{
  "d_model": 160,
  "n_head": 5,
  "head_dim": 32,
  "positions": "rope",
  "rope_base": 2360.0,
  "qk_norm": false,
  "bias": "all",
  "init": "normal",
  "init_std_qkv": 0.024,
  "init_std_o": 0.00401,
  "lr": 0.00111,
  "decay_fraction": 0.513,
  "train_tokens": 148400000
}
Each number is 128 + 24 x the weight over its row's rms, rounded and kept within 0 to 255. Layers, rows and columns count from 0. Numbers have three digits each. The size before them is the row's rms in percent of the matrix's.

# down: layer 15 MLP down (transposed), 640x160, rms 0.0497, rows 328-409, columns 80-159
# up: layer 15 MLP up, 640x160, rms 0.0556, rows 329-409, columns 80-159
down328 077:138127159161184149142111128125156110132111137169165169117159130145121103138157104080102089125110100156097090192137156145129127081133134136127130093110145124119144120156114129117140137145160134129146174074155139100122122145108121135134121110
up329 093:132105124120126159100161116137152128140123106131119089142089151165154140175099159108091127138133154114172129118144052088102116137143134134130121133134101178152141148125086097118080124127116115144117107121117104121115133118121082114122096150
down329 087:122145133137141128146125123161145120091132128140141110145145137105119177101141092104117121112133126145107185153111205147177159117124110119128124126105151128146146116161108141136138105108166100164143105144101117122129131126124135155137122130
up330 106:139121124108125156055156097159148172097148085102129123125095126124150132124161119124112147121079116107131142109125139137092174143133132105121108124157120109091123139123137126135151147160141165154142149133135151118142123150125125134150160103
down330 110:155126066124128111183119109128133105137112156159162147128110113169118146124121118150142112111173138136058149145103113105111113170149155115133118152122108128161149135154124116134106101113108086121110105092157083098129143155124124128148116166
up331 004:098117140156094113156114096137167128099119115136147119120172147146097123126144104118134108151124123160162152138124100144106136118132097137118092123147101164139150119129160104144121120109116154051119113165073110119159150169092124117081156090
down331 004:103060140106153146111101114136157141122180129152094095147108130124166127127105132117138177174115137110125076123110141106166164159172131114151120126115139109123083144097146110145128120166137118152147167117166151113112121063126164150128115121
up332 101:128115099125120098112120114115106121133175162129120133154106114101130167127166179166118150164103116122146135146131124123119136127137187112109156155109153141120113178097158131112181143072148116102172109162101120101118126089089127164103085139
down332 098:146073105141101131121112098109149112119101113090117151107135135121113161126116083113178111122168075165166118164180129125105116163132122148118137063140113145162090125148135137141127108129114153152139126115113143112154170154147116097088152129
up333 100:110133147113150104103111117090158138134123163110119094133114139128165171096124126118152157122074166114119188101133117167139149158182137147143122141143122143129156132118090124113107158125057132139153096166129099127090116076136143149127089152
down333 101:154153153181127125098098132122115088141153131106085105139155084152085149115148134133162090136153121148123148167134129134165106121159113091157154102121140147110128097130114121103123127139132132129135144122122115138134124144126132077119106152
up334 108:107153130082129154134131148143148138087151090136137119124109182088130139095104150140115159111133129112099152119118143118123118143132115092137148101151137100102158148128102111160104114133158158131140153104168114090129104134111143136102154144
down334 107:150126133180111177132148108121119167132129127071136158097151112157096146126139094088141116132103156160099113153122133155141110127115114159131113184127113126138119123111114124124151107095133085162144132146099154139097149123106145099157129132
up335 080:115105110125150128118141111115146120127129096124107167089111147172137158074166142125142156142135170119098125113139119121098119130118147113112114115096161142127149101168142104140141098087136130106124130068110152151130123113131089086127130155
down335 070:152193157128119146152151091165138159152114105098061113121127069142128106150123161109161106132125117157149142128127180131155167101108139079115145151141127110158135103184125107135092140142141073117145118137132136142156144124105157141124135104
up336 079:098117156137156153147128143132118130097126123101117121094149094093109154094137137173141133172069106135122128125132110148144142140093156086115116112150152122141125127089147123161147094151136128123153147068168125114121110103136091192122131160
down336 064:166103153105157142103124160105141115124115162136126138113082161185182156165114144107116125108183114125148135155137136098139131116157108187138136139130143105125112133171115154119123140104092154133134115184107099140126162136105148056122110112
up337 087:101103134109170167127176152144147112108145131138114134136108138074128129124096119126121102149094112115147124147094119158099129116177090122138113147122154103118105140098184107186101135115186099142124113160145110090134129119099113119091142145
down337 076:123079135136166133090099112111096185115138140172147127132112134125129146115150126134146151083131145090091175178130157105142126119112108146158120152136165146095129170129094131141130158140129102117097116153109135146113123163114136115176106112
up338 113:098139132110191165120105116145166136132118102109101138152124090150103137123120129121133116111134131124089132137095151121090111081151141108143125127138141154119091148127182098170132130121158148163147073178130100139117121132127132118131117114
down338 114:159122163168114150130178134123094128137101167148092126121122160130127113153153107116091180099135118157155078095104093128117093132136131152140098155161113163099112156152131133116144121135100128128115128126133079125092119178073137138107116150
up339 100:106155169117163137100138140059157105116171143110122126152090141119120133136121123159132137133151151124145141094116153142147128151139128125123089069151118118129117100119107116158123097155150164099160150134087086115145144113103094139113123154
down339 105:159107104121079135136113137161138126155128095173140134109133144164148132151120124083175150114107194085145115128113166098098135108142104168101152131065124129176102130104160119139124126115160120100126126135134097127096131136094163090153141133
up340 108:102168146128144127096139160091129129137152105120118116119098170116103160101135155113130152128094133103113134108093102113085125114152143139128091128110125154154091140098133151119135117148081167090136180078182145107127085122136109168132104150
down340 107:133165133129137127112129137166140166131100176117131142175126117138160087131135094141151118142172153162157115130115131149107095147130138136159166164133141124107090119109149123112134131111129130124135135170156115118151126093143129155134111148
up341 101:102152118142149113079145193128161126074133138148125153119119101155089146121124124130127144173104150110097133113097121185120163093135158093161121132135162103135107145102124138130115116112176137148090089161119098106115152111162129122128125144
down341 101:121138118109164147095143116142088085133114145159104135108113116155146071105073100154143110152107074137156105135141147116113110128093140102148159085147169124127187172129121121110156111076104133146114139127130132133148130132122120137145112144
up342 100:095106152130175137117130149131138086128129125105108131097090156112164137150116147112109134103123129116079123121115160137081144126130137150114146114122105140129065126151122159102112084159130133117096139108124107106142107107138152082152124126
down342 103:134063119177099142154152134122118162084145169100122077141108109126085123154147121124137112153126114120164118099119099109148159155155119100089133152146120129125143098134127136135146149105090115168138109140107116131147134138134163107119144093
up343 101:122133161120118164114087123119144106126147139113107113135152155113160129141100154137118136091137159101103145128146133137140107169109139149133123107116137171144104127135131144124139100163091112085110107175109114119086102139110101154133112154
down343 094:139135132143091166161119096147088161122133147127106128100153115146112109112147163137110117093162131127152121139098125131098166120090092152110124140133164133156119092123155095131151167128161148164131113107145140154135079140049129116103121091
up344 004:163132127114138145151158170083113099137163170102114121106123130128109125109149120120106159157129146093131148122121132118148172136167158179133131140153124142111153089155169153126142113135159124177172153084183139097113150099105128148160166117
down344 004:121122112126108138156158141158115160141072115108109138145121135137130181147179122162183116151159139131141169178139109120113133101087156145163116138105135154148144177162133115136147144136132178114121109151139120135134139161112132108119157152
up345 100:111169150105110123124133139121144113152127154143120132137058162097124142109149154160100120166093105121113145114104109146155123103145109107140160093125103119092146132124093155111149127163123094067101139169136096137077109088112140141093097073
down345 095:150145155164104158114096116118143141113111107107129145134159085108162141160126118160099112126134097128149120140147163095133148141117158140128143165097124164130121104159167125154117076141105137174146079115092118126207143150128097127149099127
up346 003:146099141085101098130134137131135128143169148100107107167138139143102139092121156095097146079128108110160129122125156113104136124128140162101152139113109114105125211100129129087139108141095117075112127106134121142118155152126090121129124120
down346 003:163186110110143107094132065124103127098116098132115117138144134144153128163153118122141106111130084125100144084110149101130086136166131097155103104124150139145098083146135092127140122077108147128138116123095119126102149183109162114181112134
up347 003:103130134127130177121116093139120178108118143157151103153138119092188124158114121110163121161097173139138127159156135137130125131097145112117151169128130140138108130105148103126127120157138146161100087168147147131110096167149115181142157140
down347 004:119110145137123105179157156133174113108147158128128151128124136165147117109145131163132159121131148168189128110159160154118138096093120130164094109162125162128149061124098149112096142128148104105151213140141073128148147157162142107121131142
up348 102:121111148179164119117183105185131133137151111116134098155143170155146132126111152101130143093098183143128159128139105088142115126117135149114143083114126142144105140142106072129160170124138101099105153129113155107074126102107120081141136169
down348 106:144100136112108107127131129082130132095089162185176117164122155110159141089155114152134124111133094136108177112148121107105146153150097131130130122122075119108127111136129129149074074165144136098136123154146091111187110136162134123099120138
up349 091:158131165109133100105147112134129090122155123105150096134132121122130133148125116162127133153149116079108128105111126121131129133143117116112087101110126104152159087120167116194148185109160112181153112142112160127115102140135096136059146142
down349 079:092113129153145148138091171123149161121095151182158144124106102116122060181138136114145125083114138141159117137095100088125140153127092103150173163140125113089094154110133137101114123186132106073098153093129117132100135111134161138121103080
up350 096:111163151117142108126139131151126142131139120130150127074130115118127148156151159119114155140155123123111118159133129077111135115101191165134127150159088149124161096138109126142143100117142150145171114139133108127120133123103101105154111109
down350 090:129212119140119115089153112125131130103139121140141088174096120121127151169111114128149128126081120125118000106109136163121151121136075138118161138112160120122133122113127109116109136137111138126135123122096130139160077110172147117130187128
up351 105:156153154131091158111116152117149128122108117103128069140094151107091117123124136121136122130135134175125134123149130138092124152068112156142125120126198140131139147141173127143108133117116124135156148109137138127146125152128102127143136147
down351 103:105101106150175136119138145144134113144114120132121147115136150154150156135144134107141161092098110106115137129147137115169116072161106154120133137098104142107118145100101160100102139096146120107157098131116113134097144123133132174094127103
up352 103:129130179138105145113126113178137077121134118156126147116155113127139128103132167155125159094131149102097105105115134100115117136145140101130108142145157107076126132128140107173142109182161172142122146092122092143107150136148103120151125131
down352 103:132178086137103133127111112089147136102135181117063099089105092124136075155093149117121127108136103134144093119149131128110139105118109153134166123148159101155167152143125149129146140139165130209163142157137157087149141144121124147080119127
up353 106:128132102102136155103118102159200116153120144086132092113095133132121156130166115157129121111133123148106134158130119165091145137110125127130124075137137136101127139120144166162091131096136130142175077125126111146151136110138120129119140144
down353 101:114117135164135162098120142123140175151100167128107126113100137129150153120149104103169143137150155116143102132125119148134111115082107142172169135117153115101130117123090126116161155114119086165129163120139102138107108118090117149158133130
up354 092:126146127119108179114126146148148149106121102123101109140109123156118114176130131106113116142093136140114137129137102138132157163127132159147135128143081098126122132085115126154104094123140116135135094179153150138103107135083104144135127147
down354 079:088099154147070088166167135129132144134118128115107120156134120126120125121111103127149118131110166101123108123142142112167106113158123123120160142153124150122109145128155129106161134115107179130117108139114124149135135123137123133139127151
up355 093:099157127128149169126145151114163138125098158086148124154122108167134129179148137138128150133133146113155134088093117141110103154130135133116147147126155133168184128122157132127128119112142149156119086096130123135125092149115110065104114119
down355 091:118188114086122140161119100096102092137128115151095107157132135134136096131106118139124132134136099163077129129151157104086122126151111133131085133098134142129133127111154145144138139151133127124142156172144138109108137137143120170154151219
up356 110:136130115151148129125147124137130126101136141142122135130143123126112156135135147122090117111142120161153147121113100140130104167123193097129131084121119132088125168106147150159156102135108143163124143076104096144103104123176122107147141116
down356 108:152130151141139154102154095157106062142096168117146071146113102107133121117114118178092146175141149116143098123110154103160155148112115108125124179110065131157129143130108133118101143134105146100163104144151131085096125123098122166146151149
up357 105:117109105150179115097138100155136168069140109092119122146130119135125136137149154119143143131126133118159127109122112128139165121130180115129089075129137144136116115150122151158143159119095123168115113132134144170080041118137114057136102123
down357 110:178186133147137172122141133090128074142101137148113084121175145097104130065115165103128142128176152135117162147127146114134106131147137122145162127120088148074156120127154143092120148145143123098127108167132075121121155104141160156150137133
up358 105:111136121119119077123130140115148137098121129157128088149135103148130173100148116126141155139134131101140140124068131143107138096090133115123115168123100127144118153150132083146166106095108100068146130150134095118107084108169117124154079121
down358 108:106152119140163135140141160124132089151149142163088131110125136121121121168107137142123113138139117165151096139186095068120121135107157129149140073097133141141120171087104083136142105157142101157139137117161108067101138128089120139096144155
up359 104:122127152175129168127145139118131087106159138118157108151119126143159134123147133156092145158136160133066150103136156113104111117129122125110147165103166122129150150152127111100105159097103135067165119152123085076104136150090107137133087114
down359 103:131099116122135151130103108131122127123066169126173146121173174149129112168100135114108106138122124109149154159123090090131114108121089121137115122178101156121157136119122140133137105120142128163128108137143111130129104167144116128144145095
up360 103:124126140167125108141137190150108129135123126145129131156123125124156119143142142159160135092126145168093142127129117086076152171079151149051131112147136155107187152110135136111155141127092151147161106156108118153073114129146093114112111148
down360 102:177166135099143126093123105125098113123139142095150124092111109107126112116100121107081099131173095099152141149144120097167111132129110143169119127125108081164146120142139118145145106113173110144099116152104115161154108097148147127112135117
up361 101:108176141147066132130125159096133128127106122056113121092148107105135120132122149121122128094082162114107131137142147156098175189116122153111122134146158121114126130069164120141171174137089114100092122174125074123133112107106109104145108173
down361 100:107176061144096111172126130151148100139160108083130104100143135127107104108098129143126171116133098100155125135114141154124126079171132089150164151142128115148151120124147136124115126117104121118109104112113083176118133122158140086158154136
up362 107:129116122139092162131137130144127123162151085113143092100108113160133133105100163102152124126129160122118128136124148082091154150120186136088150099146159113079137155096155084181116121076116102124144089104033119122149158152156106157113102141
down362 103:132057106101133121121120127158144152086108145135138070136120114111128143110127162147102152155115106127114187149125083143139100125145085107136142175163110147114124107137127142116115161124127141081127111142143137124111089136152139095126171119
up363 106:110163146110138153117169127168102107138145103108142135159147113111164114108133122139106116137101111111155149155126127120127134143107150149123159140135086118102096106121129118099106148140078135164183122136119146156102116118138110129143103115
down363 106:109143144114121137109081142125145117084150161162086129148167115127085117142115176128133145142183107148096104153068101121126152131118099146126114080113117112159119143148178150155135111130161069141098157088136141100101117123114152089120113129
up364 110:118128157137127122135131132133148098132133103113126142120120149128090122085124166179113102196127108058155154107033138137125132161144148123105111133140106153098133144121131115116148114139124116148103174128128142104114148146127083152123101100
down364 113:179122105119119164127126116109106121172138144161132136151119102104095095118113080150143172151131122124092114197137103092185114093125107137093151130145106130144084133124119133146162147165148155143132099107138111133101115154182144132097116152
up365 110:143154128136105114079145113163150094117109086181129109134119128124108153122137147153130101116131163098077136148121116188089109134136127112127141110157138148042100150135148087136119070102135100136143148126098108180152077114198152128108136098
down365 116:175107145138140129153114131140118109155153114088151135128148149131140147131127116124134108139135111121165094140122142152112132129187133182137114108125176138150151118100127126157129126137095102069130153101100138129103139112110156129147104135
up366 096:091161162157128129130134149119104185104128126170159124134120139130122134108092120152117135141104128123115123100076132100129167120108125135105142151097131136105062127124134124130184109114123144101184137154110137125107144110116095120084146129
down366 101:159172088095155095148127150095151093121117137120181126169144146142136137130105113090154135094134111121129132099130081124084095147153126144103124127111169098124169143131131116202116148164137117156158102106126136121170127155138143113150140149
up367 107:090133118111118192120108155136117109109127101123153148158124102097130121120162089154145129158108140134129141119083094097147070137128134149156109138129100140127145137141124116100134140140160177109114164133105110077130141100138119092121037146
down367 105:145069197152121125117103091135116142129162101130163079093123122085119131073124122141125149119146154138147196137124111142135149095116113094118133102099117117133118149093099142167119151167139143099131126123116096124140108124089139151148133115
up368 106:149136126124126139137158134143125107119148090134130143122125161105196142109173128139107133140112162103085131135102135130066131186142105188133126142129163085102094130134117090116093147137145145166122150122126127145102112132126110162080131070
down368 105:107170115093126111127116162166123179146132120135132105103126120143078129141119103139144076139130108144148069091143134131137153130131165062127144103104085116110143129097128141143181133112109116148148082101147111143123113124166128149146127149
up369 004:113123088126093146109109106117118096097118121107093114124133129124084131116115113127114133135071097110129111133134101105123139128138164096125112129124097100119151097093135127099068067151087114124109123100123091131102089106120090104114129110
down369 004:107097144105107111115149145153153111125121118140158124121131097135150143168147132143163111107158151159173173134154186159122147100093124147210104144154136135116159132122147156157135137136192104101124161138146162114130133139153153080124149145
up370 004:140135146124109159144144143118115113093147159124126138149133162171133144145129152132117136148108155099131146142133142077098147170135213180135142177163148153114147137127141159131162109151142159150128141131172126101096095135165154156179132140
down370 004:103127104109126109099144153128108122121079129133126101132146076122109124131207137132146128096160101089162151098132160168112107073089100131128096103132110121137146119163134108123122127132142126123094094119121089120111152168089077083101147140
up371 099:131156115123102092120099117111111116132100112135125117141124134155157092099156127160137128204113132117124186162131151179121146134123113118068134126108162142140126138160136108105108108128130106134132117130129096096114105114146117085189137111
down371 098:131140119152125112156148137109122124132120121173082105128115146124140132130151137144114156119145093136136089175174113079162124089106163155151162204098134081142127132148134116088110098152153139098111148122135142143143162165108141123108101129
up372 090:085141146129131122096143169150127146067116166116142130091102120138157130142103157159118152141159144136106118155135118181111163118105155109146103172149141162159117110132154128092129103155130131091116113137073106103133113126147135106168112143
down372 093:125103137117117119158108099150147088124111130143179095190133130128134111095131122075112119113067160128101147122097162104091147113134124153114146112128103137135129154120153132139138104127089127122133127108144154140098131103096138153150166117
up373 099:078125141121166132123144124157137098117139119136113113128106123116101117154169151141135135112133113076143127148076111160120182156108137141133110126135140090149098141125160143172098140162136137165108132163137130126119147094118122112094124130
down373 098:151069143125132142170154134142072103127145164149121126111106134116139115101134105151102133124161131150135142096158116097098098116132080131099109131106146125146138154098115127110176159151123138136128111129104141094108141119116119153124105109
up374 100:100092128116103131149139151128165145109133094139135104115111098098114101058174138153171120090112144113116136145124137104120164163149126189106107128143159153124155144117134105137147128138157136105102104162116137115128140118080115139139084146
down374 091:108116127087162098130104127095106142160149126104133138104159123109105147153108146152064150119119138132159164141151073180133113125135100131109117132086131135136178137109106144091127123172143140121144125112128156140088085153123140099126154149
up375 004:135134133118076130116145163145110110104126127103123135151101101135122114090101116096088116140115125135139115118073107089079103104170148123102115131133152094123116172082148158158135111163087132081100122123104072146116117116127125100096125114
down375 004:161077113085163101117107102107130157142117091115089136121134121109129109194138119146144168085105129099123144086146164131142109106132126116156121139120102156157101119121153089107143100130178133142146089096150124138118127147113130111129112140
up376 107:093112126117128078110142159093126079128118120133120093151108126148127155142083122164185130127118153123089153102144142143094135119070112148079121116131163097115138137182162093151139130133104149124138130122100135147133129141121129129188114130
down376 102:142083112112169161124139141103109151129102140124118103135151128167086165119146092098118159111108139085149115141123061144138116107160140097145088110146100159115125132128103083122113126124147147144136141143119106090126178182121100110167126119
up377 106:130153110162118119118113156099166087118115141132107124102132136169119101134128136113151122176156104132117156125113139108133147157154116109105175110104091181120159128118122109153100134128121116134143170133089094139102115126181085116170070107
down377 111:134114144108119131112154091162097162138125133102122154132108125120132180145103068112128136123127154102134137151084130119148153104127146133124120171190158133082095126122171127139126162163127116162134113121161120151098147135114146076113103148
up378 094:118121108117113161100153095127132093109145151132120119126149150164140149168111152142127141138125110169117124120132117174067160100140170144137071137129157127151130163160110152101139153171135146126129122164086109135128133115103144145131137117
down378 093:143076123155131151141144146149075178137129100110144152153116127112142113154151112155093118118129152098112035163127136115153156085137116106111169142159139152122060108147126118092115110117114161144155104115156151121136107175160102099126122169
up379 100:135126148144106131096107079111121123102112091137129162119120082097115118074099108143187133131136166083121143130091137136103119124092127120090129140140139136122089093100165124165148134118153143099161145130176119145145090129154091112113116122
down379 097:124121092082175136132147140157151109120089142181081077143120144141151087145121155120087127135139107168094143173105126125154095161165099186142131134128098125099133157135087114117110092112127127133125091124118160141103122153124134143137145118
up380 105:149120119103087141113134150091092120120177112144128107113136108143143141121133185120102134101116171118112137099122085121114169127095173122175133155142130164087143117146116110119111148143148127126092137106138086129074123120197108110123121116
down380 107:113085110122155160150122124099160127103123145121136113123133168078106098106121108129151126162161104096120132099146097131152109157162106147061132080130150085130143142135120146165166121128141102144152136127118178149143094122139120128122101181
up381 098:148108138127149127094142164138139101103168118133133126137144141120159117143133119116128196114167115111091159146133126163132129139158105113119119159080164115136098133135168151096110129113130101105145134144148119137131103149158158128124104119
down381 103:132155142116165116111109105088093108098113101137144091152098143160163133135102133128150094090127085151106176150148149123113110116141091137128134131165130136157151119160133112089128113115164113131126132127132126110170134101110083127137185149
up382 099:141130134132110167123174119141141107125152115124132115118098102145124127135120129141149093127095143171149142118053152162172116137122143123123116119130163132127069127111088133120129153086158136124185103137128102153098120113141116124131079129
down382 104:160165084154106159157124166123151128148156123183114135170146119132104120112141114122119104126144176159167146190134140105173099112131113121122071117132123128130080146137127141122095131155132121155147119153139125104086169145160100090117129103
up383 107:145134156120109130122126180160125113146137110120131144122101111087123158126147118132116134139148126099104134083122164085115165110166111151118112132147156106113149129147164115149192109137179133110130119113102117149121112173119097127124144138
down383 105:091184107118175074091081121107114139086127095132081068150140132135100143161122141106162115169127151092151084148121104151121117152098143116123156080131110167151104138150114127099108150132124117141108132125134126117165155083144121108137109153
up384 106:090140115150118124137102115157167068108153117145143091117151135121156114134138137152145106139093128160111162139132133134122141130135128128123119086124110191063166126139099101163123071124119141092134121097139160145127085168114162164122127163
down384 114:105130158175123126081118133118135185120130091092109124138130135133150150142146132183119131109125121108182111118136087120154081134167100114120115154121148111180098199161161097117107140129101107152140123120150140159115124128096130148130117122
up385 116:156116131113119105127144103111171126101116134123156106119108118128145166129096144163107179125081169104109135106088136102128135103148121180134105153155132121120134153148133102122168152105121178142130068149113127129112120136102138082138105140
down385 112:118139135142136116125162084154153169163136126128160112114113131131135101143119145133133143134127132083118018148100119105123176122140105138154120110157085136138124091139098103114142144106117121119096083122138115089132078127108110106150157172
up386 105:102111099141158148137098117119122119115106104123118106132102140163163161157137082128149152146134147128107132161102088149161169159141166105136119143117144132085120129123131156118140087092098142154099155167125107097123137109144080136145078137
down386 108:099132131157086116119150154132112160129149112120126102127140103149140095129158175106132112108141146113136175119084156081136158144162097127129097119182124152102142145110156145130084158095129088125104155110129110124102130157142114114149114153
up387 102:101087136161136135118110096103131112075101126104168132129164099113127151121137118135125125134110127100119150145070106129103151120121124141117159141121142126158139167111127083148149102161100176108132121144089140139130097081150093073108101087
down387 103:131055139180113147120126167098148161090100121133144160176121119139125098115138136116142112158159138166144227106112113128127116128121105113130167115114141096118095116067091135105103161146120102119105168132109104133147149128171139150168130128
up388 095:097160120132129098088163130109127115133067122121124059109135140114140115125115156163146105134119129164111119091095116170090135136106153125168119154110125127120081149111168122161109140108122141088123142111140118148126127131143148154110157160
down388 102:136163127132125130128146147101135154134171112118091148147120085119088092098117147185161106137132145130146168085133101104127137158128122123112121123119114098141125176137127138116131147144133130112112113108105129161134144122136102139155152133
up389 104:095143108143130132107096100157130114119181137141106126129141133146155126129134153119157106129104106133102162141080141124130148114120108156119117139074144092117132138158127066185145132099145084071151119131129149159124098137119135117122102142
down389 106:116145184140149117125148125100153144133131100166098108140131130118111136125168102137164142141116101123157111117159163125108128142192131109107121123103123140149111131137136133116118130193091113089109151182160107071164160142161116144106144111
up390 103:107135139102124131090114089173139137096128169112152162119168137107147141135176179143118145099114100127151151098126107164092160091095115168121096142127111118110153159112144158164152141143134129131120117114143141122125101119104118102116147134
down390 106:154186109142153139131164129147089115126122072137134122125129169148125141114129159114149134176106159129067112129071112126161148164123118102092161102168102157087107132122131115134111124079111104150114124121130102125138094103142111122156108149
up391 110:170123136135145113119142140108156155112144136130163076126109148110128135140140133135143139111129164102139144118097097168128137119165124140131096157113122137124086158136125141125125095115119187116117056133118089101116117156154114133128110104
down391 125:129163124147144172147184124120103106157139147120155121122127137152104109092121153146143136130117099138135150113152144127089138141119100100112154080115100160131161101132073122105131116097105127106147159096120129123130116108118150151150154165
up392 103:133137149153106125095133128094163063104102122175141134139101134139172130118147151135172139136153146145174137082142152137073161138132117125150130083125143100097131119149133095168096156148118104145108139106073146133119082133167105170134094152
down392 101:139149096150127145122134118146160137113138129091127127099145107136091106097166127131085145111148144098123139095108113125090101119110125138158145140106126131135119164112110116076132081138149126109172106149167119137125134142115131098146161170
up393 107:112160100118138126115043107130135108142100161142153155122142126096164152121107158153097144165098155130105146098115135140129140134152139100127105132118121156111100156115121115131115105180116173131109113176151139116106122121102127123125096084
down393 097:131099153073127120139124148145096098113099159141152111111139134170140118122124117133116144106138174128132094182065160118136148102076109141125131128103148159146115108127102110104163133117101124153076113134098077122121164130131098142145146115
up394 101:119145154138152149122081110120144080114171115139101131096098087117083139100098110167118117152153107157120131108164087142131160147135173123155144089093153160107119162117118141143147145171111122167133182121087127169145160110132096101110115118
down394 091:112096088119129135107156084151141156152092171131127115180112125135134109088157127098158144116177125097107106143111147110116119146108112161090119134148086130133112147139151118134157167111116127131109110153142167094098086146121100101115118150
up395 101:058156144154115137118146123104116148126125142144158125146107083152139140128086142147133153142139139105170128087084166149137127192146128118101140120116144116099152170126164118115115114085115133123121130136073158110150114162129137094119090113
down395 098:150167158123142106142113147122141144115110142102105170141170143111107114142164113140118129099127116107112074159170116121110139126140118142142105114146091177159109104155158126153122114115136145116135120119134109120136148119116154166140154103
up396 113:124155131110147098093124156132179106146151087134117118148106141131128143133139196105137173127098110127162143101099136128104103141108120132132102086111200183127102160144127128149110148132120139134098122121113105141111107118121128067151148123
down396 114:175165106192163145098172084112116083121146135114116124094128133110160120129104122142120086166146120136143122130113108128092117172119133144089136133177097145134154147117147165125137125119132104111142094155143128115121103117116130174150093157
up397 099:085133125115126192107126115164131099108107127106132136149124087139158127139139131118133131107110108155116125118113079099070137115144134149136129153135134135091152126124160113111150110108151172141156126144105130110179145127153143115090153112
down397 095:145177156164086110102084136117134108056107123133131106148132126121152130156099119123131116109146135104180050149117113107154094148102111173114155109138098131143107116136120159099118190182146143127154161124171159130105160108127145138147107105
up398 109:135165116137166105149128163120130109077149128146122099155095147179180118128106131121152129115090139120124184110118151124126121116121124135109086107159138114116110154129147117112087094116142110083134124109114135129123099130124103141146151149
down398 118:120156119111079127134143114166089115126118153149090144089175130128104108111158145146123171117148148150145089156127119111167133137133128134077123156139101131162132132143138163112191158124135139155131099127122123088124137153139121104097076171
up399 005:112153138143176172140117143113141152156142126114129109106158102134135133120152133167147130159134118136138147163126105173150155132178114093163119114159123121163152102163149118156093129125146151157138122116112098146151169147100112169142173110
down399 005:147061152154106100132143139140145117146139078118123148117097150116121158136102082155132133158126152122112109154146101101128158092113159128166121147106126115089122162093100155160155128153105097086177156121167169135157097080156132133091105145
up400 004:130159151125145121141115161069134113132139141143119139100149150142119162066138081171118130132103122088160130130124059161135155157172108156129097106158127106128156153095131146203137107135137100125118138107127123135125143110110133138111123122
down400 004:112045157118131099143099104155092132141150082109171123161105125115136127200099165084133133173118123123114134121130144070082163126112137112173126154077133106144148187116148146112162146127115147115123102126155126145152111100100118153097133142
up401 098:117113160126105107111122189081144125104135140112128115118113108092153107124099121117147156149156124131114124108157126138096150169115175123138176131119172137111116147153125089165107091097141163098109107137107154121160100161105086120127137147
down401 087:144128144125113132131092134142086177122141132164120161172178171149110125122169120115114101125121109123142129113164160167149127151130151090141125111092141163121109130143138118106135143086148127116118142113137137083130171129135101085129131151
up402 113:114152113115113111121123105115145140103154101144141140145116140087100162130114151144116143128071175117129143130112133156099134103139099154127141144133154142122136149123143142109122130126152090132121106135127125146120037122146121079119170091
down402 115:101129152188160145122096143142110124123148179115158163078130125151118142149131126161157130129149142125126107132124134111120132139128171090114115089112137153098110137120110092153104090121115138144135118117153179134086135110132137118161115116
up403 110:148127163112120099103107153091122126089156093085125111135107137153138157099133119121172157121152123138118153148109118144130101146124138152090116112105099151141134137112153127155147113155124150073107129119088110147104099179135070132135181117
down403 110:158162113113147138166144138087180120133125117157124131140104103101133096143140110133114075143088127102124145100118152107154157138122143144122103135145150144146140123145147117102096136149161116130109137129165101117091151146122126201099116160
up404 099:121135159099107100064147102116135134141132163130117108108141132121160146158140159153110167123127127120111146100121137160138190113181125122137158130103121157118110139159120096136147114093103134086102062140154121105107087165122105128192096131
down404 100:137159143167123207101134125118147169131113166122098116131158119117150116130113141139145155092118163156121151130086150115134151148145138122146122144096109151119128121129097056130160152110117204160146105113105115090125115130085160188139092129
up405 108:162144104162139123095124113120132143123099130139139114133132131125117139075143118121163071112109162101141157080119137116094140141156111082089098140157166134111155154099116148155146135153131202136135129127150085128140094090111098120126162138
down405 114:135130081159117138096098115095127124110177080154111109143113125139156122124121113123099142147130141105107166151121143096163139141140155114135135112176132164156120149084142103168147155116106120145157134065098130138129156134123134136112105124
up406 101:110173146124148145123132086092119112114139106127091088155134109144120150123082114138144148124106164130090142125126102126124105163134145142107110086083105171078092126142080143157136110159122119129172083095087146100151139151116137127144140189
down406 110:147160136184099091128130120140081132115134123123138153107110193098146128140173120131103095110147128095179141171127126109139154084145130121133142115162120105081125096120170154116123145108139132138107175114169162134132183071122102135072104104
up407 093:099136144159164146129132158083138107110106111130150123130140133126156130118148161169152164117089139145073127130091117124116124117102150153096171182112136125103087128139104138106098098146101128096140119116122120131143100104126152073150117127
down407 086:160113105118133151135135095167124129133101139120135141130102169096097131119112071148113103120155113100187131152135113139136121122161112136147157104128100158123126105089132085129148134138134148130108118124129146090113124149188106140078155112
up408 100:138185161181101166126146167157166119150136146127131121136106115138171154110162157144089129123102131138134153116084114111125082144090129147137111137114142145158091103097116086155113156101122144119109142094114135140141133151160179148098065134
down408 099:135123137110131119095143128084108161106094135143131152150159133101144163108171106108099150118112096132162154148179130134161181118107098167114123124107124125159097157118119108129127068124170121130113127134148137127165099156150164138135125145
up409 098:107133137126135186133119116133099094107117148141110074109093116158102173093123112137120119130125152141121139092138114085143185136141108123098160107093094159136106111148101094133141096106089128101178143119101124118119135149068180119128117149
down409 100:131095116104153112100159111115165139110153092129169148111128155134141118148112158145134129117115138130146150130172122158127092106143124121113089097154177107163136092116094165147109196135138114142134113149152151124110133099118112114138146088